config = dict(
    num_hidden_layers=10,
    hidden_size=256,
    parallel_block=False,
    extras=['exclusive self-attention', 'attention sinks', 'value embeddings', 'hashed n-gram embeddings', 'an embedding shortcut', 'learned residual scales', 'skips across layers', 'capped logits'],
    final_lr_fraction=0.0,
    dataset='wikipedia_en',
)
Each number is 500 + 50 x the weight over its row's rms, rounded and kept within 0 to 999. Layers, rows and columns count from 0. Numbers have three digits each. The size before them is the row's rms in percent of the matrix's.

# layer 6 MLP down, 256x1024, rms 0.102, rows 0-213, columns 896-959
100:513440471504493507470476578583489489476507458461437480512505497451553484455507529504494477509528504501447546484543457341431520531525523513477487548566484547495534607520548496488481488523562383
097:605551453510487515447483475535485529453444482505571520450419469536507502484485480466486583466435501507474485547438471440528510572544466538467525514548516543589523501539514506516517485479483471
096:530446510475426556507458420499479523464472509460510431546509507384465542443469648480434551467512540519496511500474451620510429504495467489511461433442519536585514581522499504435593457506528524
093:610564512551461456460532541549446492449518494558514488593470469498464504495407498531510516555475469332544438550445467447498411459508585518426480514429511491557446466475492542502515469507521508
102:491443556603481515576544534489547564528555511519535429537496512544450529465504534571543413557471569538520570449472431480436446505501481480468491445482513442531532480512547504569502446566585481
101:510440486536494473502595542507526556477419577515549503483566542484605453495509528497500500535502525394548400452603463521474511471514437507499500445542517523471468509418553395524474479398498456
099:497517517491586484586526392454513474625537523536460455475509504550457467433538476608497595506591549570561537371505537435540438501485434472530534583516553483544587467563521534517445466526506514
106:485520487520548516508532456557476570429465519493511585611426438582451593565526531473501477502467543439498481529553467453511472594508511492490498400513519553436571495587445535475398434613494574
099:517402559506507461491483473489580384498527519473466340385502476451517526436492461535533519483536485455499411420561454475468453596464493555447425519472443573471490521420424442458474453502567541
100:459471435505503441423485663454478400426536584517554465446500553555529426450487469506503562539518565445584510520448486546606488533477426445488481467550497448486514560544469441544543493558490525
097:445507573461588489470440564485520574463522548567487518567479466466431472481494512458507493548453533455509543514555455560430513549449441597417482525477540490500550512467499577476456538513463561
096:459521573497466448536514515397519497585482495403479516434440551508475509500596511406496536519496561532431560339494432499531559551522480498427521534482496456486461507582490498437434390528559559
102:438491547542490479534525522502504510434521476538501531453416487563491471533580500527581588485582528516586518470483469573469517510576516448503431452490513660612506507477515441503489502472460460
100:496474537529593494361536429464459490539464511445432553531551396497470515397500570578466526461487560443486610573533375352496510411463500493492521460459535471510526434529521461560406485494558512
103:415476487517515472481524461428500512539412491519576484479506416581429517474492442442587375399527536482497505544398426447506555500513548452479540600511521424572495499504454549491491476544557528
102:402507533431457505464543501481510510580474454549511473566502475493516437549499409506545357403522487511487499502498451551483484494456456568523508512483444571452481491491497458459460432454412479
096:495488458583564470509529468555511463562524481522471513449566517424492625456530513592491526528529467440498517458436518470521500550477586561489473543484528442449593537470485485453414548482530377
102:549536495510501455466480578455503475522499567457513474509472473417517497541498475538415527531517489501529527450446483467492534516507558433443505555507515524440478570549475584557654481495628533
103:409506525582485560566417533534481540546462405504456420512421468423506491453461493511501445503499532527514506488468472371495581505559487519558561484538457560508436508451486622500553441489438540
104:512442499441538493548529367511484404438441458422497484526528523639463446514434457505490478480495488508511382520455558533530482473538442499504487481456490558518499458558480604514475529540516485
098:424501469525542630564551520607489548578496556498439490483437524488532565522470387465469477498469472558539497450527451471503500510537532482493481570435525387515529539526467545586537495586445573
099:531444541513516632486449441571464429536469514443515453571558491477532426499510547505496526546400536532400428582433560481462466532571462486549547484494500446428497481470522544430438579564429529
098:432530562480450372524491500515487546547582508443534546460546553448474520575534417495487437549488564476520489499512470534511437587500493538492533541515495432518481521537486498544591525537419444
103:489564556473483420486468449457459456595488434424497548498495498509555604615564470467577581498480465588510469553475657571532472517548537503578552490520500562470573414480441523584585499618537561
100:538538439503526522441552525483428601412540463399466550493471493501474440501466467506558433464507535617546470468465457475440397527411395514510481569492545395519526524424508513460574429447590515
100:582522466514462562542439416573508467457447472477461547504509518503571445530512410561656477567468498483528544428512461602547530415449439512492570505473459574510565552604520570499567487433506416
096:457528558506437458475522455534481474592555524456517485497536437472467573524565460453419563435470467466494474512544547526433435386412481514534482485475486526536528483466485463484552541581565481
101:508591459494454483523472627471519507478464572493425521364459528561475441502480454515509542437449505511538586528551516429457558404515555473502502421496495396476489500550544451553563485420570571
094:585468458509473509538402545433505437448365483496486434454472430505504442556433574495466541531446503474521512482475448628459497496407474606461466413590483513456525474473570478577540440548520547
102:474465499513334556556494585563565578376469555509468490483444612483446505506521543490509529461461570521478499351452372406437471526466478437548518547499556408516534488513480494456516538477386537
098:503523507508520504530422471451458529557513485438423589461498447378587482477497589507478543577533595456549502621584511456494549448481567484448404506509493531504431504425465459546514518446495451
098:471534457452531549428531502500453477474513598446498464478470488493480589483507577489468573495443519486431535601609491514489510445494556556480488360445514536552544521416505574506479553493503534
105:487509412550532559548451491540509550433520535535512454539511467471470473574460444487492519438482503517553582519505585569387505492594488560432503481450545474547520505428450518502515518515636452
102:495396503499530514516622566498536555436503363481439523422471448565544433583484395573555474425425481513497489356398506620528518411479501523581573561457464519440518497525511461424496517512539460
097:544521356470512478511471551548406591517458445453574608455448461480579578455498486476479450504533499467455506566538471455445547563508438513362478614430511493513569548527454487523545540527518565
103:519407538508463550528498367447527588531437462522454441492522470424499407518605610431454500556518508545468499449443529515401541465558523424431551505438528531567487589456572466536516479490536530
097:516464466554527494524404427537475498532455444464555504479527464500476558391467504478505497515444445574527431465520483539601467538445527532471502482397466527495459528512498447443527511430445451
097:506529504522497526493479456493535530609465560509588480426479486550537458457450465499573501424474547491500508458445489518448530485562556515500540518429419476522491469498490540554411506559527437
099:566465449537604544482412512573535508475456514555597516502478467411492502612497481515521424500514488417508586444533525511545517552502517492504460470555554399485550443533474531449477500546532562
103:501547451519411431468582563518511472486571642450493503536538541513535585506512590451533470491581467530428424519436480518489571511452531511505526540481470460478491572528518493512510520492472548
104:514501517517538458475460445539459419501510568517474489442466514541554464507507565501493432478608523580446478440492423531572425531499475537443543537508478405483563494567470484558511514555515479
104:427466539512501586566507460469460421540463508560568487415490526496539499449488554560425489479481475582488559486497503621447578453478424565533537527552463340596574499460479456496462496548553528
103:561610462512446600434511581552408588492437510500429522495559600530432533536539491548517462482514472499512483497466486540449515478596545527528566463486568536513610434574531537487466434521491511
099:401453442420479466437439649503452464474465408561506406503451542531554399513499520484465495454540521478558514467527443411388624546532441500404532599426545555425474516489455517539431615512505375
097:515456578510511537487493470618585542464507545443541261524419451540566512448589443551517505501602503472553457555498499483518488468520491515524443481540512422515547552492437485525500490406463462
110:518455419476490391473497471471447411464497488566573587518512508536556529542497483512497507499534522482540419648352595534508509506531449502503449490536517439466518458506477505399493490470537537
099:566459484473485597461516446479496685534488497483451530536518479530421489509494499552542587378611532499527518465341508622550605451562518530432568439482541521550488557471464497496449440565434492
101:477555481506606511513499521552486545439547435486444477372468441439467492525499519497461502447543470541475527418509466508483510536485519584563571544497524532551511480515485498504571433469515473
098:526584464535523379533530527462501599558494514550457458527547530515504492472460462465514436481461512446522603409527541504583392436502480529461478549470452483461459439430498506446513540560467481
102:540616582497512432568453481397449524584430549565554464493510383580549444464598520493583428560434456550495462530387506500491474522544468463593573478561524564491507515439466490580564528559479458
096:574459472493524509429513496470524440413519551413443533426594506564503531523524431497450472348544557492496525487549524469486488567502510575502494548521585445483453595437463407502548466501492556
103:423519511490463495432519470521471480571556466494409481452573445521509497444539462505421473551471502428466516496465556570461543460491478506539482506505554497538499437411522525483507515488536509
097:509366505439567513459402339554496652497462570511466633649550521540496545567482553538554562528446450526481487474401554412367523524507446473521449557517538364532465514556525446472541435403517546
102:566536451452447512496466384507528485467505591465579535424467475504532417528537539605475475608551521511518588571492464490545484468490581451546503424607403441491531566448473449566520454446520524
096:392471557473462427565459438526524458524512487431426582578475490507522635495451581531564479490377470561518453523583514469536438438537517468463523533481466462446488458454552457499504506444486576
097:408483445531565503462574429517519494482526409511516549544510421404517496445577446463585492444459470598529583513422525436528542518470494513543460480473505460559542458554537579409501524474510558
101:534507495462510462474512545439531639458493568470415510537493538563528489476580496501460478571511495562559525581465521521476514467529455419501477431480401554480469502501539521431508489429484477
099:509465558518483465489510612446507551469497457493553343612486421447576535507526528525471574501502529535503532504471504484436544501492555473535576591574487540487506617491515523496483472477555589
098:488502436462432530516556400425522422515543506452394486592542453490561473493542574416551486396536508478463518504460403507478492464453533546449520551559487508461542447462524491512422492465509505
100:415508507476508543447467480521535485491480584539516450478564505545556569425534588453488510513497442479496614475468386494514441639500552500506467567491530495506470581486534457461572582530469517
097:475472471484553411550467437505473493501500531514539571475478509535510432592493528507549465460538495486560548456477495476507505493583415437501545532513577460504470464527506490548530542487505521
103:508557472489433493525466523562517466473579527486441548488475485417485446572489451447497496484443540496538410478497473568541488592498627446544465483498502462540523401419552481514473571426524495
105:451648523520534483493497515495407485485532514519563526519426460529446490474484413588490375449563550389557415408488571527572521536539455433452502527472509585548488542429453562465499467543460478
101:543521468463558482575485537486546476532506508498525382512546441537518582580429487503471419448529453496474493472515526500415541579498452537472524536409509498408449501498478497497562440503491506
099:461582437463455417576516608402544567458539477494546486523473439540470408357583508460525543588490466491474563548394461577516484520537548503510529542407585570515406536580478398455527512582507553
099:517416442517516435428534448505410413546479503489495453424495535479474535523456436573504500468483562485485461458512590567522545492468616500414471552516502461560493482496519526480484533545544485
099:596436444465446547504665496454503466456561477455501514472566524543486444511550507536593438550435432590434530576461471460498493560524384591561502505447537509506457487393500495381414545553486551
100:482445469470434483534535513485468533510432575426464548581534536441419422539437556494455493483489561557492467550452418520521522603398430495407476539504536500459507450559488476518472532440460533
095:514505528477484458484512494452435568508486441471493493499486493452488518501490562420435585523360506490502528509521563407464397404538466434422562493465542543578451551514494494451524579567538480
100:521451471516443439477587506578537546491528495480548441460568600501465508549473556475481389530496581378451533541470411538522514489535494567483386434486510599449387510586474520538511538587442491
096:453485417469551551506483583513477508509494511552385458576461492574468537556535494454524407478474455516477531519493515507514482453430474456476547483568596485514646433555516546482475509454524518
096:432414498474453500548553531527576499493575587562530473486476407498509521497521606494491473458505468503498603592514493481508433613454585443557563425477491433479576603460571453478524487530530503
104:481532579495541505507532501584458519494545490461464519445514492483497486587508523490398592469464491569473409440603447495570463625452478407457527534531486445541503475424508465477443510483535601
099:454479539563485550551498528479585451431561497513523448471559616500484556545462570553507443456543523404495454415444657409399611516571455507493513481481463572503539465492476434490629497378571547
102:563480540501624448505492490570471408541492469540512489623502451521563529417495500440414447547581512476471488499502527595496529523481491459559452443541487496522463565544486579582578463574393602
099:541538506546486452374524513478496497411565525433508482437533559544483492442538498510559449504523501517479505575635507440508513411509447488477553489421410503482534466536494489485457477485445489
095:494503496502503559509462412401499418532515572515535607549487525495410599586531569473407621489493523462567576453442492571521498491545496466468428536521447405520445547488500542485477562510589468
098:447504580508528516469565557490551554543522608457489380486574475439538580574441520481509462380463545541540615553565532517506573484414461494485553406552492572550510412624555575522578472486547451
104:533549545500477548505564568506516487566472526439413485488488479582450505480473485538491470442539533442528567546509534547407444403459583505574508507435513405400487418490490552476533510557473554
105:481562416502559553482468532513435444440547593595509448592511469455540530439453494482447578493570479422504475520375517519446491443461566548401495547409541488565471534508468583472414507574433507
102:539517573509486500420399462495494505460536471567458512481485438432430484531477492514480472446495576500379514496553411503437542461553479514454537420451544511483556470512525501520464572583521372
101:575446489502486441511532482469501465474507521553553501489574504477571473477465499533459498421440542522512517501525579456508493504538491522524487512555529475538491534500546493386501443501509393
100:483587518511411476468572459475456592537466597551499483480494623508487552469528533550478465472449453439540537509489568476536509440458469487542556506469430501527509477525464507540578455512562481
099:552449450479534432497546512476525553486479573533459593497515520495451521536494458469450515486517476570510567532510600450465409486458399431501517422545459565509509513466470434347440488476510448
103:536598556481601451477496564520465450387486543512626387419533504421469636532552490526551478538461542495510441455573418504465561537510584514373482549485470462526568524525530605440469526544528521
099:452466541495581555545509389474428421499484537550452397514531559456497416407575513432475530516604508471476520463513569494438503490509484583553577577529597536505581376450471484607564488493469418
100:451503537436547529436500414449527402540464445534481554447456524537475494448496591455520468533457488447492491523566419429456525533485573560528494505510518560415451480381525482619516485498458472
102:472526428519556513498560481428486631522502533524588384536499546585489499546536463452539427489419504524491416430471524487473591341460506485492455483529473511485467506433443529467517489493531535
102:533526525513526452564473499527479455466447476480417542547462458474586570503520504489384482562482553429518545592503499645651496590510455476515430482574607477478451508481535498530467554486452534
098:550603477495559468493451476503448500556483500490470540603526443461549577500517571542566599507451543429560565501494497484513488513407579431534492488494508476478624501528505535476488578528517460
097:555461513528484513529410515452479462442503504496496512466479456566558526374486528563566459544520558537497563448461517418403600514493439468461536469459483471505528547555473450585563492478523417
099:437574519522546463491481426464525534449535510552437505584517491462489398514526488478420465443443559507539472493606422474554427504481577407494463516579450447523482548513548520556439460554475524
102:526584506396434470525455490431437478540383466490462572509497510501479498451517497428581426548566517435497484585462445501461509513520510558490560419468517566483482518511548510401402519555431473
104:455553570538502512589523484532558528461461520524470465511488523560489481529516512530568514486462497485534568559518398484532475417532486463413488500455532638509529452432490503499485527524494499
097:464480459454500500529441512512509433501535592532463447528573503592476563546470561493419450484515437486424476517446397650510465468446442485538526441543421514484553427497428533568461494474444553
100:513502484524469465506468500437472611448536563481546485489443475578509392483513517470483448525463530456476590501451457584456567575554618546551541505526552561481564549586539483529420517457571452
095:416485452508559504455478505518546465422435525422505591509531498555414535519477476442550445493501453449506537411479572511620374495467546535462463475485484572506477437595491383475493499479529460
102:458508512504507441479471497515508516474451520450511483526562535472476498507481413521473503456514454491548447521492684450491530480456507411543515463498524403522527502498501512486381534485460531
102:533494554518414511550402544494552517494440463498544427519502417570514482485404542504515485401501469455496390505542507508502507615496514443502613504488517460465522511499492414497497495476500397
101:509474474485515605350405494466469406508510537501482555441479566482531538577515577466609449523517493528510444471465541374485603422573538520503523542461529607598429486470457552618517579547620536
099:529542521504549444475561440531519468402472564529568508496532464529562649509546583474505530516491507593522476424483480511470410408533480539422457453515460401581440520553494476459450544469490538
098:412570491500519579590496476494527436549512471550502435526520540450460605501498477546429505548512501518496467479423525520522487511400527460487503394556555525445534546448545516516470471451466545
101:495504429540525470458542489448459519468547520506541426584476537542501394517520456466520424499475513516550526449548507566321599497503486559474475497554500490465503590452460444577507460606538441
100:456624412475488519517483473503502430549524476476473555641562567498522461509552403550568432501526494455361481540454366490499521486502471434545430420450439535554482496532483585512475515503474483
096:490527465520463495432446521522514503523500490538479524460485468504488513554456435520551521498473573476499640493528578488498460488435455653548445539495487462524524506515560420469469504498470512
104:478607526452535493480496488494454493550365566522566468534605435446534484432506497615562442418495501466512574488538415441465490526494545528534513483550508449463564540451456526454518435499530619
099:536475506466491473401506513508529443595483475491522471528493522479479431507592452485613522578478479461548510492424482485414528479509524500506552545442429440508507454528499513439498411505453422
096:563553451527403576426426461571550467512557477463527560546526519425513605587545520476518570487421484501464494504427499489469533528483491558552500521456491558500523569593519424466493516504598498
101:511491480482497529513503427478399445605527403431493535463520480526545439468444477500568449461410471510491429544523440426550505481506445444552494614453509482552572452519499568507366474568511528
100:450414428518429454500460509453465530470485420495394436493460557538492596537543414465457491624574544449437506371608413531492565503551499545506536444434501559476478447441591454541476525485465551
101:549457484449529538555470441537479465530509407541523395447497586562549464571436446550495396470567517552543442578494484564483519528560419469544443526429565447521452497509539501443551545456518486
102:536569439495611415458540543585525472488490536454467545384497435534476512444485540463485460543535478499487466480566369452430462518483493517548521497609468482453520444549448561516502446531391504
098:536484472446573491584432450482483496525490480430421575521472514458515421443509493543470534474445510502586544560603403510553507550468495546475478396465461581543477514442498547517489517537556519
099:539478580446561464564515425608445521444412519482473495480468472561509475525429624594507331475423455542458551519624486552499500549531460516444515512594575474516469595439533523524474462560438493
103:508477500511464462416482570556447519520509462466558598509429470461575414399516516544519559510503513541569494456485517559479435462441536484542460509481561449434556535490522394533509473540477451
096:513512491558405562450535496561449464458596441481542412482438533539525399471542533564464498428481461484428470425438483489512440458554525485568483527516505596483556529510518470513479531538529493
099:483513487480570591494503513504545476524474404519503548529440441493408533408494525514529495552404495533481565555582402503533529500550562524525569504546527408504459407459512491563547476632480543
094:455595473499576565521417424492512540502447499535506439512558401508515522462550529477521460474418497474500480523571465485426560462485422461502457410444478460486554539508514423487476543439508504
101:467399449453497527430627602509511554345501468466488478389507457441394591554458492556481430487574515562533434494642505512527492515498480528458531561444512566486525521535510406610502507536577526
098:481448558545439555472524423500422435474568488567569483526482448567510476563469439484532532577475487460449450443435509492458405509517470531595533506565445494544412542452502423514530426461573412
097:488516551472500442455540546477437545510465498477518606446404468497526533562529516476474481443436521486511554558488432480558521494494540451458482476484563514480482442551464410521524550489460496
098:480409535553516506593520508504484414440422467570542477494492542521426414497471510485482492562516507543575594481443569568481406534561547535477475543509566505540510463559476583566501459518530519
095:399598465538625526458478585527552376585476504565462464462521512587511490500483601456440489535539501509549529569467568477393559475506450542485577441513524512453479459514512517491487429538462485
101:487376484533471434569476531431502469433438519468505490541521426501453493544509556450557449463475554569446523471463495402509374481520441417476496494481621603469489484446574519504463481440468476
097:598434489476517487423539545604487525476498502584589477603546583532473507456519432486564477474470487554392565449612525554450561476478545475540535491448435516530420458530568503542498506536373445
097:510424530479557582566458468558539476581509405475485481583509529573522574596480488471546483498512492476466392426527470445437478449534547433471495567531467374455548568485523498409442529600534508
097:508433508507399465485466487568566556415447489438568507538512452516533482527595546581556432513521543534494484518601402444453431486482477616450455497386539452553461437539444508370453512498554560
095:520581399481638524462406496443403424444566468474437568453480545600514467554495536560477455487512520458585489426424463451555474460513395451445508532519487559503535453456544510521457444462429463
101:511560491490520492364469508500478423383417503471449419540481503465483481443502510549553472592512511507486479514504516525382541502463443512510497573557641575484518503445469427601543411460544436
097:468447540454482551469563454499497604491452502473462510535517450504586579539547463453536506559563537543516554545510534531459526514575438417396514507498516617480505505442535469461494528428559451
101:538430475440472512378591484549501402539553468509528485463484545408466612434538456479574436511449526483453484526524452508615490516494524508429545432564476526463526484545475438465490517520457587
098:535525485561363454533579413503524367526544566471471433585435504548554538510443569491498451488509505552459596571466504564475500531526527450541571506347445465455469561479519479550614573521463555
101:511547491533534500522526564471408409461552532426426412494560529491475504413471531478507535471507491456536465445531516478421593559486428461608541551504503559526460492519436492496505484480406478
102:537481501481544521531489561471473550391470529502381440466517488518465508461484650493491531455426539494482488560497481540527468358431578412515539496394487504530504419498510460524524548480565507
102:437545507531501449487491556533590445574486581493567510427462494569586463401429579483477517490450498461518529457469628415517484515490442493542545628478481481423557544441451458590469487498475479
101:473482424476492526467537438532539482497438528565513541463563556469422412486474491504570501492619442457513514524559465490538525505429541513479438466523427490489503499520529534477463479457562514
102:502572457538513479458598490502490576530589495409463455583486582535515486466460580562508474526570494473533493551511537546512594503455525478555447491577518469447404567525521607429480522474540483
097:534513550546546496502471579522378436624552542523483529564517512468508582526576491548521518498430528557447586444354552638506521466479445431502498569519415524525503471499468439463594529453437493
102:507520560479602442464549496445520416533550490489427473448517486548514444484530438484552560395465516399549460484425600419478456495452544487519525523502465510549479536517425600537492455526429511
095:570527529641444482596507510410484463429569526457395563535580459518493426513491591469467464490516499488513454519569500526480479354494626371583530458443468590601441510469546514485431497495478566
104:497492492442541453465496481474517458537505406527545446463583495549596586605543517575417513518455543491490545494453554474508500563524476571497441506650469547444496544418529369449456400477533457
094:542391431503512623512494482559452479522514505556475441393475516616598501413510508485521515504548489448510499444506436456531497379522649534515595462458516419568487410471478528534438414499418405
094:563504439516470477438519477443475524557538458495516471483416392452573430462524459483462564442481446408495468470483556610474593550494443431490454502521482519555459543509486532506499495508529464
101:480590505489429417359557463470508538554428507524497542572485469434536519449475562547502507471462494516484461399422408485545447467465459554461560488422489451533554485569488490478397528494547542
101:473564535521483506458560520469514526585465438425469500420512535455531577552519523530467465413405502498475441536500520544424403463463378541492519436569470581509472464483446579541572501558497496
101:521508517548552414474417505543525417537525541515536488593511418474522427496492501503486426486525506489511485589487497555482542480402621610465513476547490507440511565562507482540451507515516512
099:536484472481491523503544508508493358507523455557544544514493418511579598481507494522531399529501490539531477489442433440507439487572482472448442500459404524506474501465466522574493594539548456
100:457539559512439508547495564529566553576451509507552488464536450389454494588509470563562473551525487471509553562392504537555538515506452531545575608431468558483552531525478557441487528512504410
096:478550582479611483452448477516470549545453525534597457426523477500491439435481613403411436432476478452450475617552593466466439459440478557463463493409437565524501501522450567496523490454510575
101:498490458569459514491541444455458580589496405542517377453576425561493547478495534535537496540421549526517454579515493452478504488487454520497474591456527448516441517455467528555548526555533641
099:512556516497584444514441470513528553500485410466547491647518563593479519498474524440433515498555508460382539530476488494508514511524417558567463550615522558519485461490489500430530537548504464
103:469486510520521548474533543501536551543517422488493488517478371519501559386548545468415509489524509478507520520485480421426605480490526549522460470498467525458510383532511478526575554506489508
100:547462497524454414508491448465422528605428431506504459596507546494440475480456506490470416555484525543499474476469534385531557489527446569438527563449453571535610453526491526449514469563550504
099:439420480505453450490411507486493455554469610516495458501582526432537580533547477459437428502514557434526488589487601539509506427474569499546504484532461521493473518523467415506422493545505536
098:564581435512451420528541483479433579500484586565481532527510506408493440478505529526461476430493520518518451518586629415500470495530569420532493514491451554531450563478454522509494543475537569
105:491536497498451483616483498588544518494551463491512541572504483508455558557507461503460573505523503448474474542414496489513459479505459468587479521511527505480503470426458446450532648468488526
097:499455487513460533427463482556504383414525477496507451431572424453476356546470572483541592527587491427493430559531518436603457481496473571504487486460537540502536621529529454472465502522448500
098:565546525532552521526464594422511517497474539543469518497518478527506445486465505485510505502499494441428564469542512505434447541443455576457507517490483417469463531499449475534611474417509497
098:486481508525505545478399530493529571401535432517529437500448570533476554495406433505466407578606498490467459418427528502552504405537448443502504550453479548505558498481470442449461531413480504
101:496533509557525483490457479548590413559536563488515410638466454513520479496523577501556458605600491566560501678467522442477506570482503578494563464525397425448597539456478537399528442555488486
102:440473457527388500520451551488519578447515445544519623460477489543414517569472491468542619482444487429503493512452563449494427493501473565473539516490458568514503466487571448464563499461443498
095:511544428501386492497508486445500367539465504465476442454469526492431551496475464512506572486443486539461518599523431581532512549499523424527507482521482536511521473565507528543452461444450507
099:453265507520448520451539462509559497420463567443530448473494464414502511541514481524488430508512471524640512410547443515582524558519446585487557533466542440493538438593491431468550470526506546
099:504414546478524460560484498446519457457545554519540576446511536438437442462551476467451521450535491525563543476462504626405481465505531492470464513568534435477509529461507462475518549481411555
096:622500479539382543509562498552416536432449469496467492448507508496492481454494462528460587482450559482482549436546544516464456473515600481588488502493550477572447457489502496467503495463578435
100:507553436466519511603473556479521432580463510604536573433632530515520511491620478515480585551472568513535510596524539522453510408483441520537552415332455580507495496437485478537488518510547537
102:432462513533482517487543452512567496423498512460523488470445421537522532440510464518538613467507546494636489415374573597455554495498502478505530483496519560570528445506565526521506483410537478
099:475568532454497468480506540524521429514533590516464437364488452496439499470603531528523501502596449483575478517425428471558525457532449517545507575484498498531467498611430483523448515592510533
101:445388564544523477485561500475412518469468513512560474501504543525473440503480448490385495540472494500433477504524477452513514601512605557543416471481514544549507472571582388522540556398490547
101:409536488543431532573499523525445575558515409556466484467543465559471526496465518456447470449513486395428536532480520495366534521436536590530451440464544562505529497361536492568544586458483459
102:470460507480521434492353535470515560448486574473540517560447492454499508529467499496482504550589536497526562531555446454468596610555509472574479474599539481472569489603502515470493440482425532
102:433459513493523516510523481467467516484461449578526414496480539386534563394519463507463453488607498545429353469441472503597433578426514507554474549549502447510515534459543498480533535516528569
103:496494560534405488485487493492509484560510383445493475422470421480574605496529508487459423474485502431499420474505527478455470478498496492549529538567473472622557462471495517515485481547512576
101:517498510492530432546516497576515547484552560520489599512494528579489549444493504461502463426502526558430558505495409363441435440468454499464547564527545355467496574565557582485496494575457603
102:531513524526486419475495572553561408510560503586505552521504553499474447508540556496550466498562483438469479521464536479570485581506572518502450554368467514561549525561486561455614420407546622
102:483521462557514471536521464418576506534460528504507567490513441433510484555461496484456621431383525502567501550403553481536487515522465494465570467476547534542541495499524553497506536528445539
099:567529539505479452495413519477505470492525641563502554483536564442486534530540560524552507451431471450432471536551492355478439566495368472504490524465355442562482497497476526485476544467518488
101:672400467469571552484567495506445505507488535473457656543468607508441516543443449541485538545489559665520400520491570476555590434445427538515465411594560654525551482457497542508507514506551476
099:554515525523462520438530534553477472445510559468476576526478578524426494545627540458460580499541532525460577489507444532476546538479449494472534460532465489467521519659501552498449490515502467
107:543526471425530420419505402493439434508438524508470418618587577481434573526485535531431429497513463512466560544555509605476528550500606509483524506545469421442558564459487483595483579562557531
099:559551560478489488530513511394508491495447558510535468485461547385487487523497473500429402493425535430430511409457488589486497533501600541499541622431531330403495438383462544581497516416537464
099:557403479529347578540458434560492385441517502550421439447500518483452599438407542473539565474554523552466527586461560548492395535526550555461460552422427500380536534547461526467504494518462505
103:413402474515456545509554569506456546561492610518476478581511510619503460457520500522508499471451537515510577390515610561493383398476501507499448639578528452481447458647508476579510517608516409
102:537483563483610529523455411496636482500577519492493551459477519526441352513516549530581449527433498484481479605471518490569565512501532463589537447501590530509552528431477440517465567544521517
097:425590494537566482546502510490519381491472452568532415497478441522494433419524508507433538469552559531476437531558523544446514480526498579525493571522511527519537444528571544513532557524512396
103:493441388510573460489454500475473502508466488443468414491568532593452519420539556518481564497535418542474467559579392552494536500507482481398478478530488532617527607476494510522428547501484405
100:445446525503534555437552575473456506465463508550492492549521638514522552514576514518481461602469546479544546516540466428499456547510446558526422510551440502430471558582489589545585479528523561
104:545495515513502458544493507587517498448473473453490446417476575659487555522491437441517480472430570455490594459509515481498509568493479452524559455497544550529471498464490436580505450380472528
101:470451536512519546464487466586520569603494421491523482602521504516497443402491380434516487533475482426521442469542464483431482573459586478443479485540478456436514543532533569476479543553593529
100:565519511518441437420476437484475461493571499528541435552463510433540424518517434431519532501465463564579447457675529499465606540532457495437507495500481519479504411462499575506566516465525490
102:478499526489387428488427560599579548566469415437484509598407473489506592527429443446379544626482502448531469552493599455551441549544445477575517495490526473536452428601476447565536461497516489
101:588497468474572503548472545474534471451449514468598462458414483534499441575484501568586520439504553462480491551513542536526504482520435506496554468509474498508575547464460467450568599392508529
101:533409435495462459459557488481539550424474525486456573521494478466514454524631504540546507489426506530487544412436370580481507505456476529523517514526454448586453434461545574489431545367494533
099:491430465485553492509509527462460488485497544605466543525461584472505534514484460576527411437459590532511399515516480488478546586489447441555547515481466440486548496523486466493516584471443490
098:562510488527500505479513471500574583395583533490534455466430502529594427395625448484496564481430434479542393431473525526584554491444356608480456502531575497499491431526505530515526526427488510
098:553556479498513523483476548509473439520481497511500616455527535558460471447467506520457404492395543578471545551462534460490441494400515455591505502510579494472515492438540499436496514475488547
097:477468453457535475568467602565561560510524562537446465481491576470601452469468484555443555456526513514527518516472637509521457558556539472537522478478449562525491447519512487605536513612566532
097:555452467591450474562563521425533462431448453513570575485567497541467506441479536515531561480525520497416532488437454498505512561491522507488606462440473544516557515467518560563528531495585480
103:516439524471509476526472463544488588564513453462535586485548456496460520575494412489461534472602533589516455443540456466500607500540405538461494472535541483534471498512491520472548516470518483
116:518500472501538502543516487490533568406479435484523465511506537493511525434518511544485482518464535476449475420548528563431447474516482524426482518516505505456493514548470445628514493536517459
105:532377464480441567492554511538495558440494589610536628575468473479530461492444515557482586474477434534514568595378585575563527488481516517567433573496476489533453546541513511452521419572401554
095:519422515443582451549498421399458609555549464442517444562467505410521587531497647479492402524528517390560499405427431544514451532546509455466521477428447609529500477516395465543509504537469440
099:520450489430513452554488543515594542465432435537485454414375489538469476430389457487474487485429467503445460472523531520504418527488550493511509471511458521519469466511516467443452463554547562
102:507540494515521556457509456508506545583518488405448358573417508419513517463557425563498419464472543512542640469518516531411494525525502439406460485503539520430536516548491446573380532530460534
104:442439519453474482444477417507565470563525513407554426591430532577585475604507454549567451526507473493463485524435401491439471500507440416535501451506470498493520525577533465464426480568517481
099:491439494495399491457532510496492442528502429576454531463487511529494499504477451456511534538475457443564557488448454552428518478540431486457461515522497496600477515517457523554475465472545480
102:518484538486496376504476424469428463541431510468408508445499506506493492509498543555506520473514419414420568674475496380531530548524378553452494519499522493490494499545523428505617529544417510
099:466421534579478457550501456560469524470568542489579463508410458503521491553492483450524572581513536496474480586601487522481541516453442496527463470521546535476496513572505443482531518570547459
102:473450445488584564565467507552489574509494528540483446606501529464565411442458445533395547596520559478504472459449536469498483474533575595493294520510518599586421440522494454518582480448406529
100:377453518524599481488444452538471636474436474513532547422536474473513549403401505464473475487539512497521642459462588514502511490505567462473507566504521431496493493468470499569489565461474448
099:449569506515427499507503559537515401454471493447490405652539491494477429491578533495458654536472499587469509486463426476435535612516385499386519557432459412460519445450479421542438537540500425
100:476545565566514433562549441472422487537394606534453517511539436541511560471511446519552515534532600479588530472561472514496502509516480442545421458455523453468456479463537527493464530541422426
100:404464449428535517505527570559465418573554451492436392513574530465478493537510401511480474473515486497488488564530369458488518464508500511508529486481528648540474528536495477500586494470493483
099:520412584452553462549535580403535582506461593402495571413514553449535465491530628487543487500534502470520558460459527521630457489482654493491490529591517541509458499511468534450382466532529525